config = dict(
    n_layer=11,
    d_model=384,
    n_head=6,
    n_kv_head=6,
    head_dim=64,
    d_mlp=1152,
    vocab_size=2048,
    activation='squared_relu',
    norm='layernorm',
    norm_place='pre',
    norm_eps=1e-05,
    positions='rope',
    rope_base=246000.0,
    rope_fraction=1.0,
    qk_norm=True,
    attn_scale=0.159,
    bias='none',
    tie_embeddings=False,
    parallel_block=False,
    extras=['some layers without attention', 'local attention windows', 'paired heads', 'shifted keys', 'exclusive self-attention', 'normalized values', 'value embeddings', 'hashed n-gram embeddings', 'a smear gate', 'an embedding shortcut', 'skips across layers', 'capped logits'],
    init='normal',
    init_std_qkv=0.0546,
    init_std_o=0.0,
    init_std_up=0.0546,
    init_std_down=0.0,
    optimizer='adam_variant',
    lr=0.00124,
    beta1=0.9,
    beta2=0.99,
    weight_decay=0.047,
    lr_head=0.00734,
    warmup_steps=226,
    schedule='wsd',
    decay_fraction=0.313,
    decay_shape='linear',
    final_lr_fraction=0.1,
    batch_tokens=65536,
    seq_len=512,
    doc_mask=True,
    train_tokens=703700000,
    steps=10738,
    dataset='wikipedia_en',
)
Each number is 128 + 24 x the weight over the matrix's rms, rounded and kept within 0 to 255. Layers, rows and columns count from 0.

# layer 3 attention query, 384x384, rms 0.101, rows 299-305, columns 192-287
[[182 116 162 200 153 105 133 154 108  67 115 167 176  88 140 108 122 147 168 141 144 121 164 109 150 101 130  95 124 143 146 111 112 110 146 125 100 134 102 165 125 150 144 112 110 134  74 104 109 111 130 180 153 146 153 152 114 106 147 131 106 155 176 125 155 105 120 122 108 162 123 106 106 103 127  85 113 140 208 186 135 135 174 118 142 190 115  99 148 134  95 166  78 100 155 134]
 [119 186 123 113 182 135 150 183 134 121 171 157  99 114  96 102 147 102 168 162 150  90 111 125 148 153  77 147 109 127 153 103 106 135  84  87 111 181 110 167 152 150  81 167 106 130  94 132  66 127 114  70 123  72 133 167 157 106  46 113 145 164 130 203 161 121 115 145 154 159 124 101 128  86 127 145  98 123 133 111 132  99 163 142 115  79 114 168  88 119 116 170 137  80  82 102]
 [169 151 128  93 145 103 116 171 135 120 147 123 143 122 144 138  94 124 140 108 146 104 119 180 170 125 140 139 141 131 139 138  88 122 123 131 118  62 174 107 132 101 150 101 104 105 147 152 111 172 170 178 100 139 156  91 163 168  56  90 141 150 119  45 116 129 161 176 100  84  73 192 111 127 131 141 148 157 149 116 173 179 157  93 107 136 185 149 123 152 179 145 133 127 117 148]
 [135 169 153 146 102 123 134  99  74 113 139 106 136 127 139  91 135 122  94  77 143  98 100 143 128 121 117 177 155 127 186 130 129 125  87 146  98 131 131 151 105 187 152  93  78 164 110  94 130 160 128 101  85 162 124 115 198  93 117 145  58 129 169 162  86 125 127 113 111 148  66 171 173  86 115  93 135 137 121 129 131 154  72 110  95 175 144 141 126 144  81 152  98 125 165  93]
 [109 162 161 140 162 170 147 101 147 109  81  97 149 157 123 115  77  87 130 187  99 105 100 148  81 154 105 143  90 111 144  93 110  95 116 133 136 123 108 146 166 198 119 170  98 117 149 113 123 126 144  94 110  86 133 144 182 121 164 136 139 118 120 146 117 196 171 114 118 163 150 165 145 127 191 117 124 139 145 136 151 166 140  59 119  99 172 123 141  91 127 182 101 108  90 109]
 [139  78 189 127  65  84  98 144 165 144 136 126 101 136 101  97 134 127  82 115  59  79 127 140 165  98 124 141 144 133 188 104 202  87 147 154 131 107  83 182 143 116 138  41 143 119 143 120 143 162 146 159 142  97 112 119 103 133 130 126  55 112 137 144 128  98  86 124 102 123 115 173 152 109 143 162 123 128 118  90 128 155 139 100 101 121 122 179 122  98 163 146 138 122  95 181]
 [135  78 152 125 134 100 136 113 116 144 149 147 121 109 107 156 160  59 172 146 140 130 120 103 174 178  81 135 128 128 141 138  79 150 123  98 131 170 115  81 133 174 126 145 115 162 154  63  94  88 114  96 109 176 122 118 146 148  96  97  76  96 116 124 119 123 105 140 139 127 176 157  64 155 133 175 104 123  88 100  93 120 105 103 125 177 103 126 120 155 150 130 108 113 157 117]]
# layer 3 attention key, 384x384, rms 0.103, rows 299-305, columns 192-287
[[188 107 174 184 143 126 129 133 107  71 127 155 160  96 121 107 134 130 158 166 135 131 165 122 124  96 150 101 151 149 174 100 116  98 150 115 108 116 137 166 148 156 154 111  91 122 116 102 133 108 100 181 135 162 144 150 140  94 147 118 127 142 179 114 131 117 119 143  92 164 127 135 113 105 128  81 143 150 166 187 156 148 144 119 142 178 123 106 152 156 107 138  71  76 144 120]
 [118 193 133 127 160 139 151 149 145 117 184 151 108 104 110 128 124 106 162 158 149  86 178 117 102 137  97 187 113 145 170 117 126 145  92  77 129 176 119 163 156 173 104 144 127 148  93 114  72 112  94  39 120  88 125 142 163 100  75 115 148 155 143 183 110 109 126 161 132 151 137 112 127  82 124 169 122 142 140 139 110 115 134 150 129 101 116 167  85 109 126 180 116 105  53 106]
 [157 149 128  89 140  96 122 170 125 110 124  95 121 139 141 153  77 131 163 125 132 102  93 189 173  96 138 147 134 139 136 120 104 147 117 165  85  75 161 123 121  87 143  96 102 107 157 131 102 158 141 167 113 132 177  95 162 187  72  73 138 147  96  67 153 134 167 147 117  97  94 178 129 124 152 150 130 173 135 129 182 176 139 108  80 132 174 171 124 134 176 165 155 134 120 154]
 [130 175 142 141 121 141 142 122  78 123 136 109 145  93 127 106 145 164 121  82 144 102  80 128 119 137 151 177 111 101 172 136 136 136 102 126 119 126 127 134 108 194 148  95  99 165 114 117 112 153 150  89 107 144 102 122 190  92 131 158  67 130 133 184 129 128 128 110 151 157  88 170 152  87  99  99 131 150 113 105 145 166  97  91 109 142 139 143 133 136  76 138 116 141 151 128]
 [111 139 159 116 149 169 136 104 156 118  95 106 132 160 108 122 101  99 134 193 101 117  97 137  84 167 106 147 112 119 132  84 102  80 149 146 152 115 131 134 178 177 118 156 113 119 172 102 133 118 163  86 109  73 155 136 161 116 173 139 139 132 119 130 119 174 143 108 134 160 119 164 153 110 185 116 118 147 137 143 153 170 143  61 123  98 176 103 133 113 119 183 121 119  84 108]
 [146  86 194 128  83  77  80 142 183 177 120 108  71 142 106 123 141 145 121 115  79  61 125 132 176 108 124 144 136  97 190  99 201 110 133 154 145 139 117 160 129  91 144  44 155  89 123 108 138 150 151 177 144 108 140 130 107 150 118 149  47  96 138 171 165 110 105 104  74 118  99 173 140 116 142 153  84 138 134  87 130 161 134 105  60 128 134 191 112 137 180 122 150 121 112 170]
 [138  93 142 109 169  87 132 140 100 137 120 137 109  86 107 151 156  72 186 136 131 128 134 117 133 177 104 153 130 110 135 150  81 152 140 108 105 160  99  67 122 150 140 119 133 149 127  67  93 109  89 100  86 171 108 106 145 143 112 112  68 111  89 138 131 137 111 133 143 109 175 148  62 153 124 186 100 120  92  99 107 143 121 118 114 188  99 112 117 138 148 114 112 131 158 118]]